python train.py --n_layer=8 --d_model=512 --n_head=8 --n_kv_head=8 --head_dim=64 --d_mlp=1024 --vocab_size=8192 --activation="swiglu" --norm="layernorm" --norm_place="pre" --norm_eps=1e-05 --positions="learned" --qk_norm=false --attn_scale=0.125 --bias="none" --tie_embeddings=false --parallel_block=false --init="normal" --init_std_qkv=0.0246 --init_std_o=0.00614 --init_std_up=0.0246 --init_std_down=0.00614 --optimizer="adam_atan2" --lr=0.000543 --beta1=0.9 --beta2=0.99 --weight_decay=0.24 --lr_head=0.00517 --grad_clip=2.0 --warmup_steps=390 --schedule="wsd" --decay_fraction=0.668 --decay_shape="linear" --final_lr_fraction=0.05 --batch_tokens=65536 --seq_len=1024 --doc_mask=true --train_tokens=834500000 --steps=12734 --dataset="wikipedia_en"
Each number is 128 + 32 x the weight over its row's rms, rounded and kept within 0 to 255. Layers, rows and columns count from 0. Numbers have three digits each. The size before them is the row's rms in percent of the matrix's.

# q: layer 3 attention query, 512x512, rms 0.0457, rows 367-447, columns 352-383
# k: layer 3 attention key, 512x512, rms 0.0404, rows 367-447, columns 352-383
# v: layer 3 attention value, 512x512, rms 0.0427, rows 320-418, columns 352-383
# o: layer 3 attention output (transposed), 512x512, rms 0.0358, rows 320-418, columns 352-383
q367 072:110100131167070167116094126154111175097112080095131149078080156145164133141164104061126136152165
k367 080:111125166125147122096219143141136153144070176122169102129156100129141160103132160119075177130092
q368 065:154136211121162099078158150117092053172073069167104135090132137153156094124118095104082162125134
k368 072:156115099137092123187119150159138155083131080137097202096120130128083132088164115125129053081172
q369 070:188158158103146109166155089071133122144201105083073138149140170058088104133172144148122106115128
k369 083:111129148136127126112119131094135129107132127134100000090104138125135163255125133124115115114150
q370 069:128101081144168108110151187149133078120118101081102135119124119141189116135137134128073162163154
k370 076:133119134119099132154127168119095163151107182139147092124143110133065143221106116083164098160087
q371 064:123118059163161122103142139173176111112119132103072132186154135099084122128118106116100128153078
k371 075:100080155102148145092133163116125159140121130139190035163167105118137130242095104091114172144096
q372 063:148119086086120131146121116158127149152130147172119174192095109137135155074127115170091115154151
k372 082:146117136147156109139132130131106129138130128132127110089138153133139122191139147119119130131115
q373 070:122149126126182096149092102116190125139106126135122066102115139115136103196112151102166152128100
k373 088:139107128116112128110132150101154148134115137122139077158141110146153172159123119113126122123128
q374 065:129099134138133128091113155046097165118145112089134078127098167085077180190144159182109165159111
k374 078:101138116117123140114114142124165158128102133158118080137134120125154100163101124142126140114109
q375 069:120119177125131150143110167131095163134099086104148154117152109126098106119136140144134159110170
k375 077:179142130099139140146119081133095097113111136131147074130157155139135128187147063104122089141138
q376 065:115159137112132141130063156132109183164234166100087127184113124136086127135118171120178166159148
k376 073:125142115165150146125114185123114121136118116159118092063091147125100123153140148114151114113138
q377 068:169109099155133127131165155104164113084122158111099161127142141171158120119139148151126143138168
k377 079:095167068142124117126130135092136161145136130146169176102154165129149179002137148136132145181066
q378 067:100131073166111103113118094088134103102089104141168097098101137089132161152130109154130113099132
k378 081:139120129108137134111142140149124128126135112148124153138147139149103100050126133116113145147103
q379 068:140117129153170107141108078070130133122158110137132125076126156056111090120116190143098144068149
k379 080:123117137119136112156123175189090161111143109133107194113158153153126134001176103129093109117125
q380 068:092113079096141149075123092153102146111137193162102151083147098092099161132182109126082103143110
k380 078:163127132141105113144168098078150093155121118133127000121117120109148089255090150142153106108145
q381 058:141152130169118158105131154197095106125197146118080131128183161122133128116074083140087150173172
k381 075:133123116105158142145144108113114166101118112093105255127100130126113121000151124149152101090155
q382 065:161169139120099103198168108089082082118175136183157144035128104103092135124193080161122139100167
k382 076:130141126143108114130118144114088160141190111122082163109122138114138107083153136125155107156136
q383 065:170132158112135160125141117161113091147114178171128125078073130123113129119121117140170131169131
k383 078:137144126104113116150086122124120112108145118104096170136135156147106122124158092133125109127101
v320 114:175090088129112138107131151107172151153121137150104135139085143121098125116150091101087193074118
o320 109:155167157174117144150115158143081125147108132143159182186146115109149144116156139092129110136115
v321 084:112078117126061097190183155112164123165093118169173127159114100101164118131154176070164191148165
o321 085:137151167082255123116176152131120121120140132082110101138131133123125100131054097101126105127134
v322 090:122146135140169077116096110082148147163143139145118099115152062123137120124127158117128178090152
o322 095:080127142158076128151109141133109102120066096161139159168107136115131139117117091156092064152092
v323 114:103129182124169113157129139148143122115084086072126122145138151161193160115117096169137029144122
o323 116:149119078110044121141110044105139108153160181138103132081117108142101106112123145144162185098112
v324 118:144074112143013137115113136103096158139135135181112133162084113110076115125119134159167138136142
o324 111:113140156107216129126203177164181110164149145053164129072149113141142121140123131119115108181148
v325 082:104010069152064140138115119117078136196100173131126120151064102088130081127127099094178166120092
o325 082:131147192132196150138160178120160115179141141085120112130177117134148129146104179131119098167158
v326 118:115142083159107183112162083135140100162102121090105104141114095147169110130146120117141079161108
o326 111:099114173090144128125124133112109120197154091115140081081090116115093163123098149151139123107139
v327 135:175098170098121144096120109107163148113133141199107141151107126143107131144169103124135168078158
o327 126:105135116176114099144151167108130137119132129112194156137141156144171142116137146102103111149088
v328 110:157159124087190165089091085091167115098105084136081128122161167174102155137100101128142101125098
o328 113:152116159157035132184115129148115142128145178139150157109103137125109134105166135135112151112126
v329 091:080110134110106099147115078078126107090149135167117143182142096121082100139155142127124147108151
o329 095:142117123117145132098146139147155175104083162089128110146195128124167117151082153091089085166145
v330 095:111115165158045089146117157117112097195136130202169107150153034082142095121159116104150201126149
o330 108:086108156086245118100156166123146115163106111077120108133111144125125109152072128112119065142128
v331 105:107099214111083093124152154119152136114131124124185119144172177117155205128117184119099077118157
o331 104:130166060128141124115134061114133144135120172171062136168144108140116086122100101143179160100149
v332 100:124099094161059064149130131126102116190178115171156128070127037077133105137146109129167214117122
o332 109:113124170091230104106143161124162092163082082090149116158124118131143126141087128094112068180131
v333 131:108138170134138102099112107117126167041113189123137146107141152128100152133109198141084117082163
o333 122:149150088114096128144124087130159128074161156125114127226128123135120107117096079136143101105128
v334 105:144113148146058058157181175131102154164192133125154128096163124073143148117130126153138140127128
o334 107:102164084142215110095114106114124099137084097141127133158113114124123096153109075128140116122145
v335 105:134202167098148147104043158147155131088123113120138141178200107148137154138092134117143142096084
o335 101:108059130148102147129150137149142159106154189131108129123142178152146140123146135125165118126123
v336 102:183077123135124133099132095121079125180065155154151124096112167195097101137128092121155159156100
o336 103:146142163125150129159122175117132082178211154106140105130162129205141158096124148087101135089160
v337 112:181026072182070157096080134153117159167099152133106116071098115128109111129124143130123178095120
o337 107:112193154129149165180150181144199116170160120118149135190169122152151115133131121108149101157146
v338 126:118192144153106154125140099102118085053167113179118116130155085125130100139137115135133177117144
o338 130:086063170101168123081151151107118189088119107105167099070106178117149152140134138105117072173121
v339 102:163091163074093081128183222148125144188157156077139128112125188106120173125135132130071051151170
o339 102:121159058172145130146120099124114108128108117209090149168137084128116099116132126146155200108098
v340 097:150122147165146142090089099124126206088120164119139117097136058148108119104128180081084158064144
o340 097:073120083110110139127131129144155104085141127147124135239132163162171141120130072130142081164109
v341 105:147162156131184055131084150117157128152137117090170138108160166144122134130184172132121150126125
o341 104:129148065160040115167112088141112102106096120192087161176100139118106121137063074161134111099089
v342 095:125148123144124108145147105130143095158170203118156115091091084099078047116177146081132184117171
o342 098:113101115120139130093113161143135084138118084123132095188113142164142162146113114128133056129099
v343 086:113163124119127146140162129151104131043169167117113138129102191124098141142102104134133081106105
o343 090:154119085129090142092094114121109148054136145125148130082141142122123160140170126098126153152167
v344 102:180107168100107117093082119130148182175057088166145128161148186178145163133132175146157139120117
o344 103:145152127145111144176152132113149116196195229117075126160170127174127112111078116107131142103126
v345 104:098199165092158153127104156136185118048177078118128142223142165116122192135106147159102030121163
o345 105:150109079165069154129114078124097205067084169148142153081128139101108109147138109153170169105104
v346 124:111139173096147138160144176157088102162101109075127136140121165131195158110118147129129047181131
o346 118:122152084141150125118110073091097144139148129163058104050140122152122137138107117174150189111128
v347 098:161067076167058148098104070118087150127143121192108136109144087132109103130161141098135189108110
o347 101:079126194108209114120156201137166141137114152096181114149138119106171111118124146080135088177167
v348 117:082092147158055110125147150146101133181144133075143140104119093107178142132108127097145119118084
o348 119:143145145128214135088118110110101101181091104144104121133129104101119093140122148125166142121199
v349 115:090118076180045215148132113142137086155108106150117132168070099137151083127112080116180098136123
o349 111:129117198072193162096154139122126187166154158061143104021153144128136155135125191111151141167174
v350 102:117163206093148112163158219137120177125113134163140107131121203151156176116114147151123061153146
o350 106:163152059179115133143101084107109106108155180157091137136146112155105116127121090141141223078125
v351 091:150087082156079141116075059119129113189139163130149128087115080123093077117119125072167227094155
o351 096:119152194117193135116154179141146119194100097141137132206147124123129111127097120116099069144138
v352 099:144181120088175204140182145158144104111119114146116123154050199162115170137126091150133052153124
o352 106:162118114191096135125110133079074160108161172128122111050168146129108158136175168140149215078126
v353 092:178156131151168125108144087139120133142076158115136108110105148178101081128144089114160141144121
o353 093:128105123123068103149145169149158082139203140127143123116136156186139164106135127132077119102112
v354 113:163095134166079077123106183148107106204115116135188126085130087098155112114113159113160202169066
o354 115:116158145116200113103152159112141071181135123129074106139127121131132083141102102116135109109182
v355 089:105089091145116165096033063134128190117101141095100113129078110147118071129111111111131167075102
o355 088:132138155118116147167155202175145160118141146114166130121151157130161186137139163132091098190131
v356 101:075168175131139051113120163110162181115163142142134125139219119086113147142143199090064155077101
o356 105:123115092133097127144124090169111082085060121144133173224084136114092092139107065155149080109126
v357 085:096132131118130097169143157131137098126158123146136128106150090084134150129130143115087125081123
o357 088:131134090126136136093080087101087167084066113131101136162116117071119111140095154131131114148155
v358 116:148070123098148069125162119174104133175172172098152136081100135074116092140121124145139193124120
o358 113:151189110173158101130121173110122104125101081157106119169145103096149130130142141126068135118143
v359 088:132125150154072066146055127115124115131154121175121117139147051099159130106139145127187183134130
o359 097:082132139092178108094145125136173117163100116081131109151114134134161105142068121096112053191141
v360 100:105137118169126109126100100109139091084188100132115149132163049071117085127109156130099175122142
o360 105:098060161089163137107147135159138192090050094124147109104111152104159136149104128102128054205112
v361 102:144126148131054187144147137122122119089125108157141134205108186136151126121137111136143068162155
o361 106:128111135118199139097140124112114178129172180084109086063138141125131137156131160109162168135170
v362 090:123134135142134100097098096128105151118122146115098127110125057141106078128143153072127152129150
o362 091:080096129127112097138142130150140099109098075173165143149124149142153126112131098120101072178106
v363 110:106094149088070140139121162120113089146115088110159118140140110103170143138141115115133115074135
o363 110:127151130128198136103126114088117148151088142138077122158109103084127095135121176107175148128145
v364 100:089159111139150144129176097090155104091167170130136120130115074116138087117145111126113164106153
o364 098:104092089134103154082096106141125166065098095139146113132113166140170169139141130134113078176114
v365 123:102141159112161081127088138124149098137140099061118130148169080095139144147143141146107121113119
o365 123:130122110127051122166116105174148121133052113140104156121114103114113117122117121152123104142109
v366 114:170057176143044121134091144136121149198057135185173125146125142123184151131114209098101134104145
o366 114:109179100096206154156152127111155086166167167099074134183132120153123049139051099157192109119119
v367 107:127207160067141153143142137123155105056135081190116126193147168140133153133109123164105062154151
o367 112:121069120165086145115118090109102170102148197115137141061104158153108140142154122154166157121081
v368 097:083074121150069084127123162141149152174186158091173120150108080081110087133166166116107160080161
o368 107:112164085107172132116134117143162093152058068148091125189151112143131113131077121122132084177137
v369 091:097096144119094154107117092125065171142099162092150132163132093125119064119142186101122079067113
o369 093:110144090129174132085163158135167101103134136139082098163164140156159139111116120166132107152143
v370 126:051211157089163102124131135128139078059182110113128131165190076107150149137100091160134143134091
o370 117:148080123124083113116108088110100182102074089122114126053083120093119122141132149121102107131148
v371 095:105121178122092089088114171139091185161099136152185121117167090115144123145142205088122169132145
o371 096:105187107133208107117160096093140088145125100152074114201141131125107109133107072152139114094118
v372 093:145160132124157163088059099114142130119067120137109145113133117157102083133136132099149123106111
o372 093:120079171138079152178153175156145121105136161115128141094134146134134142128107124146112107130128
v373 115:187038101127070085155122153150081103247100105102160114079145107116165102124163147112142146148125
o373 119:097166139129206109125140166116169056210132117126094100166142088139139121117087142115128125124124
v374 113:144150142094129112114102117091138112074182098206103133137146143101095110149141137175104152077108
o374 113:125113138139109115114123146116138193095084142111124128110128123103162131134157174099130103167108
v375 103:139161158146127167101154091111129135091116098107104130122150074148105149128152076120142127130150
o375 099:106077135052111137127133114146140131101148110126162126095079153162119179109123129116130127142119
v376 087:143096117151152131068082132144120139130089149082130157100103110126082112140114124119142148118037
o376 087:135160149127066150181151153150182116143110062155075147136153115155127138125130115136120087147112
v377 096:194111069116075187090125100120126147127119099194094131224128108149136132132123091115149098137163
o377 097:078123177129176166159177164142157179146142137103178138080150134129141118134141153125120147163116
v378 115:129130119097156125158174153166091128180148118084160126126115165126119125124132067141157104193120
o378 112:153148134160137122122102135119122115162125118151084114053154101163119152133153149127083186102150
v379 108:145193153099121169141133126155107113050101087188104154134153158156133168117103089171172101157107
o379 115:131079141127090130115124098110153155124198185077177128060126152171127129128163139113142157123143
v380 099:103113102150106140109060082105146162061120154140126122152145059095124079126144223104126153076115
o380 106:096122121087144125131138157166158132092099150100160115214125138096155115145076098122122056180141
v381 082:117125122152118071153089139124154208146116114066149136127166091119073075145161197092073153103103
o381 084:098096098123154144137161146171107108075074152190108133178109127102150100143096089163175099148146
v382 108:149118166148081129126118134124118167126083107212146148141145167142136146124105206132135149143120
o382 110:101139139105181162140155122137103106147191203096140139153121142156088108142118060153150130103149
v383 088:120119147143101100130204130153163176177152136117142132115130137085121188135121130134104046134170
o383 089:160159100138197117137130087135115107132075107143146152176119082092115067131121176136130180101133
q384 130:106091144150141127164084104062103149060098140112087094138117132136084149123114138174126129102118
k384 120:087129103094102115109156157167160106135152115138135228138130134132186074022108126159138170145125
q385 113:129137149113121132157165090084163135119126189142159106126190120118156120141141149098133116067119
k385 103:116108131109166166102115141172105162159125143110077143113147113156095167092146144093144112130078
q386 111:135107110175128126138106085137143089105139140096124146144113174116118119123106133112118133176065
k386 109:094133097139087097138143148079171146127144083157144066116080134114175119167114135196116184145158
q387 143:145104059184120196088046165192154106124083142133166120098140077196137142143142071117128115150121
k387 139:152171135147147074163097123130079077112116099139115198171141136086132121052093145132118143130179
q388 142:171170141168113065162179137128169136118082163172186120096173133146110107130191133147111110149154
k388 136:109126091133099154138128094098136138154125066114141106140071159075159162135083161103154165146058
q389 115:143099139115132117162107144122143139123116153148137120135081140176106112143082121148183156105155
k389 106:158105066171112095146173140112159115113073066147169126153109143089135183117125101130059176114137
q390 136:140136168110126113157162142149123075145169095038111120098110102143157058118105159094183154115185
k390 136:146169180142162205082127157156094214133130104147102075108098117113101180155169131110153084102063
q391 129:130096143081104098146115108120126115131142119114176123136196067190135112118131109133101098102152
k391 112:178150134126158170125106167181077142131130154145087172085147138097111100166134193109150086101121
q392 125:146129172115108136184153155143209132105143137155064122140113152089124157132138154150168113064169
k392 127:104119140116181202091097163148063120170097126083107027090088123129090113229097201090122106181151
q393 126:136128158024142135123179088176085125153136131104090125135153100121130135123135067087128090092134
k393 120:131137131137181175115079134138115099139100121118090194133124134146060130062087133108113101106087
q394 133:115115101131135106092090099152120142108153138084123113138104113134170130118106086159103167092083
k394 117:117096150146120115141132116065154105130100128150122255143179140160157134000135098130085144111141
q395 142:195111214162109126154120213144105128184117114118135139120070149123131127117134149178115117132120
k395 117:112160096138122120121110114138142106142154118137177108102087144144171105203161115119132159141118
q396 129:162163109121154098136136164149163126143125107181190147118150058127119146116179142069098112087125
k396 131:174145121141092144121093109157100122145131112093127080103136133107074152180116155140193141196090
q397 139:083142142093134104138117180090127091157146087097131127114113110133122155132095200179102084188091
k397 123:098121150152112141138122106112092111147131116154132053110088121140181159255151109121190119098153
q398 140:154160130135119124114168143144115139165190071110133153159137194116138160112125125162083097180082
k398 122:103128129124122142169088104137137070123121141115122113064144123121145088087121141096122100142137
q399 120:143122077138123158168089161166117111110167151075143125108145082138135129112118066110086089104067
k399 104:132128166106197172105074136180084125127125131129063225124171120131070113000155134119142101150159
q400 126:127120118149171107119127131122141140154131137105152118046140177131140033140187083157118100176106
k400 109:113115114132103088159199091137170119125126129121129056175104151141169134252084137126148195112115
q401 134:128113096151124131161092069122107151122077109151099113145173118116138148131128153109120090147153
k401 127:154136129113101123162159155149161114116119139134199098113137170108124077120102123136129157159131
q402 120:168208153113139133099185107180138114132109219097072134175153183142107117105138095146127125130135
k402 105:111115116124148202148081164134066136109128115109105199133094121124084152000149156092134096151100
q403 136:177109116118156155132163175137097137165116146083165136153144116157176151123105087102095119121066
k403 118:126140179120141128101127107160124107107150141136095193132192113096087133075175100129147128116118
q404 104:127132105118048128112161154216159163155113121158162131149143092143162151098177128166097110072140
k404 101:155125145147164180119088148158117102169108139092129255118103126133100109000150156079156111139112
q405 111:123159114110125124106081149129125086115135057138094107155078116115089120142122171139129152253140
k405 103:103115138180086062139147119074183131101126129165205071122155172127181110251108086171116153085142
q406 143:122095139120152145105175091105117153121114161147079104118132144130136173141100141086121100105170
k406 106:126156117123117161127117131187164129153118132129152145138166142153131110026105127132133137090094
q407 120:123111151157104142125090100121132127095133139090105122123107158109132127143097109167117165098130
k407 121:102089113097136091144193116146136109151139130161138178114092146187145099132145109124165134160178
q408 146:110092135049127089148147037139131123081099137174132129142197111170162133129165094093157142128140
k408 137:156133112141163166159138130118119130127145148106113151137127128106048109104078146140113100132074
q409 123:133110131142134143141183163157172155127115163136122136119203147104123135119168127141083090066121
k409 117:150164118117138131169127104189089089133128108097100126126139134143079147136115132121130129165092
q410 144:127093091122146140096132130093134173142089145150164138060194122119175131116140131116128138049134
k410 136:119115126143087093171137105080134155151109135137113137177140150177158169171120139142091127129143
q411 121:100067057124158130154073165112118147142120119160179125104130100155139182142092068084153136206123
k411 111:121126148147102105096134120060189100136126149159178098147131140094129132147094176139101154110122
q412 132:131095142124131161143069083104160147092148112143110143123154120140058123116145161113093105147146
k412 123:109135106140103034164182132124125096137083160177153096127060170107184103202132127155125142117122
q413 139:137127129181174136149188118139087084087114179133100116152147113074132139128105166111123131136146
k413 139:068140090072120113146088173131115156142111078107130128183065098111157139099188128131138127096153
q414 128:094124101174120117131109110102115166095137134136109139171153127127126174150142122176156100150151
k414 124:141095179142109127137139140104189095123104150143116070069171153145169053137104160150049118137171
q415 143:169124135103081216093073106163066151105109103160148127185171122114048079130162139097113118110155
k415 139:143122124141149102159143158170135117113179182125124164103098151124126124043126128191137147131096
q416 111:097156131129152148099107061083129150111143142128109097114087129165100136147093121136136142179106
k416 104:083087111109055052139178131120174118104130114163179098162132153102171103205109100177104128095151
q417 102:091125063088139134052148110116111116108115167179151141092175128138082140122180144061174134053178
k417 098:142149146132151191138062159171098150144156141117108213141083097135056156000115166123128101137112
q418 140:110118118145148141133132179139152078144130112150138118166138135102124135120148133095098138057146
k418 139:116136116100125101141139057135111126131138144106156249092118140128115146050122089157177179186108
q419 138:144190167107095102125106124155150131085187100142114142145107133128079102109132120179140119121134
k419 108:115090092177109106120127194128124124136101100111124133076148123103169100149128141150087116142169
q420 143:180110157163156115158145169096107132100115127154144163116142124049164169109158194123133127110122
k420 113:123140076102132121120156113099126147148138101103121071109130140153113109197149106118131138148149
q421 098:097105117152150149117117108090159140155102125137097117106089107111103137166100155094149160165125
k421 100:131149100132097042161169097097152085091130106147158058167147141129133136255114081173088133141139
q422 115:165192165161130130121095101117092136110123112119150135143104108123189133132156137137129109216057
k422 099:125091137143109069153154123083184116126144131155151032113175164125168079255092107133120177138190
q423 129:156110104117129123091104173145153147113123127080129142130090096157157182117118112109108142150094
k423 116:134129104166097083152129107119166082097144091156143163145176144113087108093116122158130166131124
q424 104:145069118071159187127112114171113147151121131146171147169165098120144171100122148093164136063151
k424 102:129148148120162161094098163174091117169130141109101197115094121160075137000165114091124091124118
q425 133:175133125115176147116141119096059110086126119130136138136155091169111110123072121085109117203106
k425 116:101144162153081104144136123156209143152183128184132063131168134116116128228139086148155187112163
q426 138:101063090132151153072120144147141145142138136120148128141124114115231154134123113092093144170099
k426 130:118148090160055078166116087105112127136123163133192231130196156150130154082120110143111136088195
q427 143:138171142223118163134192151093104097100114122119103139113135148101127149124129136142092118162074
k427 137:104109136103143126091071070079153169135159114137137068094060122140176153175184168112168142150127
q428 135:140147123117113131077159014082133179094173124088100120163124088096128121124102130118157139163106
k428 135:092102115084130077144151179150134088108082145133124152152186110163142127082150089162132097086154
q429 131:132118224099108121129144138134085107117118095123091128174103101147115121145059130094120130214069
k429 125:079157118145088108132127116130158162129188179164163100115177143119123140176154067131145141028137
q430 131:143087137122158136186081114094135178102145127151106134128108121110163160127129129150119164144183
k430 130:128101130113120115121169115206180119155125152166155129130147193158137042125108113143120131059156
q431 109:134121090096070138075165127138119101144117105145145145154204093119162132132157115120088114126108
k431 105:150132149134160174175089159164050149140103160114111225112116109129078144000131153091160077155119
q432 102:091118137040143151082164136123174105152078154195126130140157157091145149141168154106122129097140
k432 103:152128133134189197129094107146094169161147139038082159111109103188107148012117114086169076111098
q433 142:105128055145130124146124136079133150142088161134211142071197098195156097117111095081129096063145
k433 151:174135128083150130138116112182096193138137159152112116128108109083107168154137210130160102161108
q434 126:092139125040187145113119147131215163141105147156045137090100211058102113142110156131161158080152
k434 132:112104122180140140140139117121114109131125114087154076177045095204159191168121100132161103154165
q435 138:070135100093165111096141132100197128123133121171160129148133142076188105136165177128101123142107
k435 142:111103151137097130167141080161111160174138167113176145120169113170129148120113052120224140167131
q436 111:087133101108178138099149065073190134094127149162127150107233139127119132127160190122090091117191
k436 109:129123142098121155163062194123032173126137131105085161126073111154100146107136132092154120131151
q437 144:097162169148152115124121100100184132106163107168132142096157147069108111131155145112066157179108
k437 145:114111110161112109117145134137141192162117077155153108151067136172141124121138113157215196107167
q438 143:130109093199170110065117138133112097114125082092149136133125082161143165121077127144109146114083
k438 124:124119137105108121191167117116129125119159144156102216136180135118161142131145126142117125094175
q439 130:101135188074127095178078095128170185094165107141117144107138147110099135133151130104126145144124
k439 130:127106142169107122063158169080141131149114116124174034098121142130133110124071111148138174110139
q440 125:094178114134096125135149067112160106130142126125136138155165121143125121120130141163123089168068
k440 119:143120119097158138131122166138041125138079163099105062127104102110155126197139127108153105133120
q441 135:183139178154099131102077193160119124139113127078109096111069118141179096147110145155139111133081
k441 124:063116128129151143139126101121127072111147130158174118156103136161139205111115140110137192134151
q442 139:087183132127086127128110184145136079137132080099082119140091137108085131122139199195136150205155
k442 140:109129118156166163119156155094101145135137117133136139119085164100200097101150151123110113120140
q443 132:090161144071114127113158172166146137139131116139082117219127130132146111131128122122135110203139
k443 123:126102146214109151147137103135137126157116130123147196104126157127124120000122102117149126130101
q444 128:096151094101132136135128082100160159110157149161153113128215142119134132125119124120108112148169
k444 108:141097132111135137147092131141062150158066163138127148105113118167167127076107123101151126123137
q445 122:102148095123122125139140114149111150137146128102102152161137113162116182103132132176074110161113
k445 103:121134108127121123127128143149144113100134131122138255158155141110133061000135105112172135122140
q446 143:078100143099160120101138086114128136109096183123111126139126146145148143143092144092102114129125
k446 134:163110070114126086130123120083151170122126094120145146154158123154154143155137055154121129038148
q447 142:137156132148135120209085102113108163137116135127145107093084126154090150139121101092164185083162
k447 135:144103134125094130079150109132165137109114157165173177105140138157167097099115116133117117121130
v384 108:134133184092197102134096103153131140145153152162108134173136136143106056113135110168140193160144
o384 107:152071075123115169058140143102105140197147140078108084142111116154163111105151169118097107129107
v385 099:137197115122127109040140205131170131137100119151131148131111103107115121128124092119113081098124
o385 100:189188144184135165099150110105127189179147118165116129068097116124154095128097124129173134158082
v386 098:173121151055173105173143156110128129166111125126093138111077194112092069133194109140147103154085
o386 098:157128104125137116143099175170110099110133181107060154132184157089163160147086156104090160124101
v387 104:196089103103078153071155183093140076145073083082108121100165129135118109143116189060087134120118
o387 105:133187147118158120111138155141127078088117132169142132185113088084146099152080133168198181194090
v388 092:092158150127187096155138104205132135142143181080131133113143143104058101126166135176074167098094
o388 087:137129105127104143102146120141130170150126155153141094181124079110134104111134144153170130138116
v389 092:151110100174101160057129154144142139150107106136113143096162139170127114122118162090070155134166
o389 094:116119118137125150123122111132131088118128116120146103144114090117143109134133115196106118127146
v390 102:141129098092134119186065067098094130133099091130121133102092085107063194125168149121189125159162
o390 100:081081204173239099122161165100115147126087111155135149147135098121146167147075155124137123062212
v391 093:104041133122137107148081118112152103132149090135092120154140123139100146127153140120167130165132
o391 093:108120120107134141203091121153103132039075177097153119156162135125115124132056122048147165154168
v392 099:093117168152098116084127117085128187106123200133116138155165124113171117137129162154162135117146
o392 100:135158095105107137122125126098144080131151113069148117076123133120143103118221131150091108166161
v393 106:156121144148084155070123124116187154146089152186161137155126093091240120136148145077132163121099
o393 105:122189150098155150100179114157110183154140089132214152109188108117079090117178113167127061116128
v394 096:066186163140138156092122150145147082156174136128126114154123146121183140118117098098080186113131
o394 094:120118091170094159124160091114128123165150104089130130073150115151122100118179152141154148082115
v395 103:152138105100168168123210033121139139127127154150125125114191098093121119112166100099132150172114
o395 100:177086077125097113181078088108096100147125133115121150210119151096106138102110216114104120102146
v396 097:098101169153132124068160153127161152076145211114106138102102151109127152134145207130198194162160
o396 097:114095092005113117092105096123109166145136113113149105196173131086172084142095136133123169145108
v397 095:139208113155130079132096071133100112139153132175157115149146138116117105112074159213160114070103
o397 097:198125155172118148057145152111115123175083139090088122095111150175104149107146121154113108133120
v398 097:090141164119171156131085193120124125105067141059150137163117090154145114119143116122104124212150
o398 094:155146109145160152134102168094138131094130141110170103121153110146166132126161163137120078095127
v399 106:127153135112107114070153142119132131160157169095071120099160077105091086135106106122093147104151
o399 106:118099164124147158183117116114128109182154104165192135119133112143164075120133148116156058146102
v400 092:137118138144133190172078125143089089095114093153156161110133107133110114142176127104169134110063
o400 092:170156137135198134127125113104125151103108177152127108127182172128170131128076100089138094098182
v401 090:123176120114144122164153177173126105088178141175133136099159136081205100124174100168133128107163
o401 095:122152091101116138075128118095110138158136104101164113155148138146112110115186198124081110154075
v402 091:109100106117109146172095145165127138153180152163140118110190132118134142128166095078112172149132
o402 089:094093122123076071182121121151167099124122121088172135114119156164081138146080121121130189103100
v403 099:127105148090109138183136199159136011153137115103077128108137091114121067134127084152141110119167
o403 095:115073165189173145162131172147116160118100139131119118155189096134113107133104133149105141174125
v404 102:114087147153109121065110099126165122144117123112120123061090151132078132136164137132108081122147
o404 099:083099172159164150131170112109127100149159165179182142118120102124158152123125075184105114143071
v405 097:114152135047171091129140144075161114062129190154142147165096183074126068124096159197136126064081
o405 098:126126144124153142173113139181139124112159070127104120103142106115136101110146115062190091163121
v406 093:051147193153148144104075137124085123086162160151139125191157055139147160133128169075129093105123
o406 099:088131157135201133170180136122156159154135089148171103085091115154156119099150100136138092110162
v407 098:178182131092107114056144194155156174139166159170145144137106140125160157128079121161124146142176
o407 096:128164122131116164059102077104125097137165091104128131172172105127081144113166092163125124159126
v408 092:121085100151078085103086107128143128133152185115123126118114164084088084115126129070110153149140
o408 094:086120116130166083115202148144094142140135102135151154160095109058111073144083128174145152147100
v409 093:080167224185153121121165119141160151079147156100196136131139080079153134145109098115146134142141
o409 094:105178128132104078087134109115111150158159085130151182097143129135149080173202114157118141142149
v410 089:097167106120120116036166110123096173080129156137153140165121063125101150147148130118214119155141
o410 088:204159127083135128120126117097108176141116064106088137096123153117104133133134117082135135135201
v411 090:148150125099132109159119190151125186078162148138112113144143180093087101128153150167163115085100
o411 090:121150098106170158086142160137096105101117111132140118148158157087176120127146108091093133176168
v412 098:114114180117116119093164118136125178142133154177109127132142169146079155120159145082115111145136
o412 099:143104138071119137191142080143146145162175119118115142175119096110173126115057155086114182146090
v413 095:160111131095107144164129129141131098123149172124159133167150169100173135135151093111145118166141
o413 093:169216157170120071088092175133115074069093147098138175114119183099070115142168110121110205081145
v414 094:153149185169103117140107132092177068121080110092127140102083138074114163158114149137107125105173
o414 094:088165131141084123047194099135111169161134108162143127143147101112122116146064117137151124118133
v415 095:148072092104157157139184117082104125097090097123083100147133092130120181117109126117140116208083
o415 097:113043087095119140183107146144131145101105106133138156213091135116161131093068100134123116156126
v416 099:105092111133142121135085144162132139153167046158074155122105141143156126132125186132174129172126
o416 098:099101181040127129189140159159114124118179102112094090145161115170146115082088114084130143171150
v417 107:167123086087190149190141075095091159148104093114151131115139078163178140132102131123157098127085
o417 106:159102165142108126146065165098170095087086175168077138142145118176144189103094080100144130090182
v418 091:123104155166148150115125169186118158107127170084128123127127131117214101115094109156049136091164
o418 093:139142072074074174127131118149125101164130138071145116150179116097169125160191127160143126126097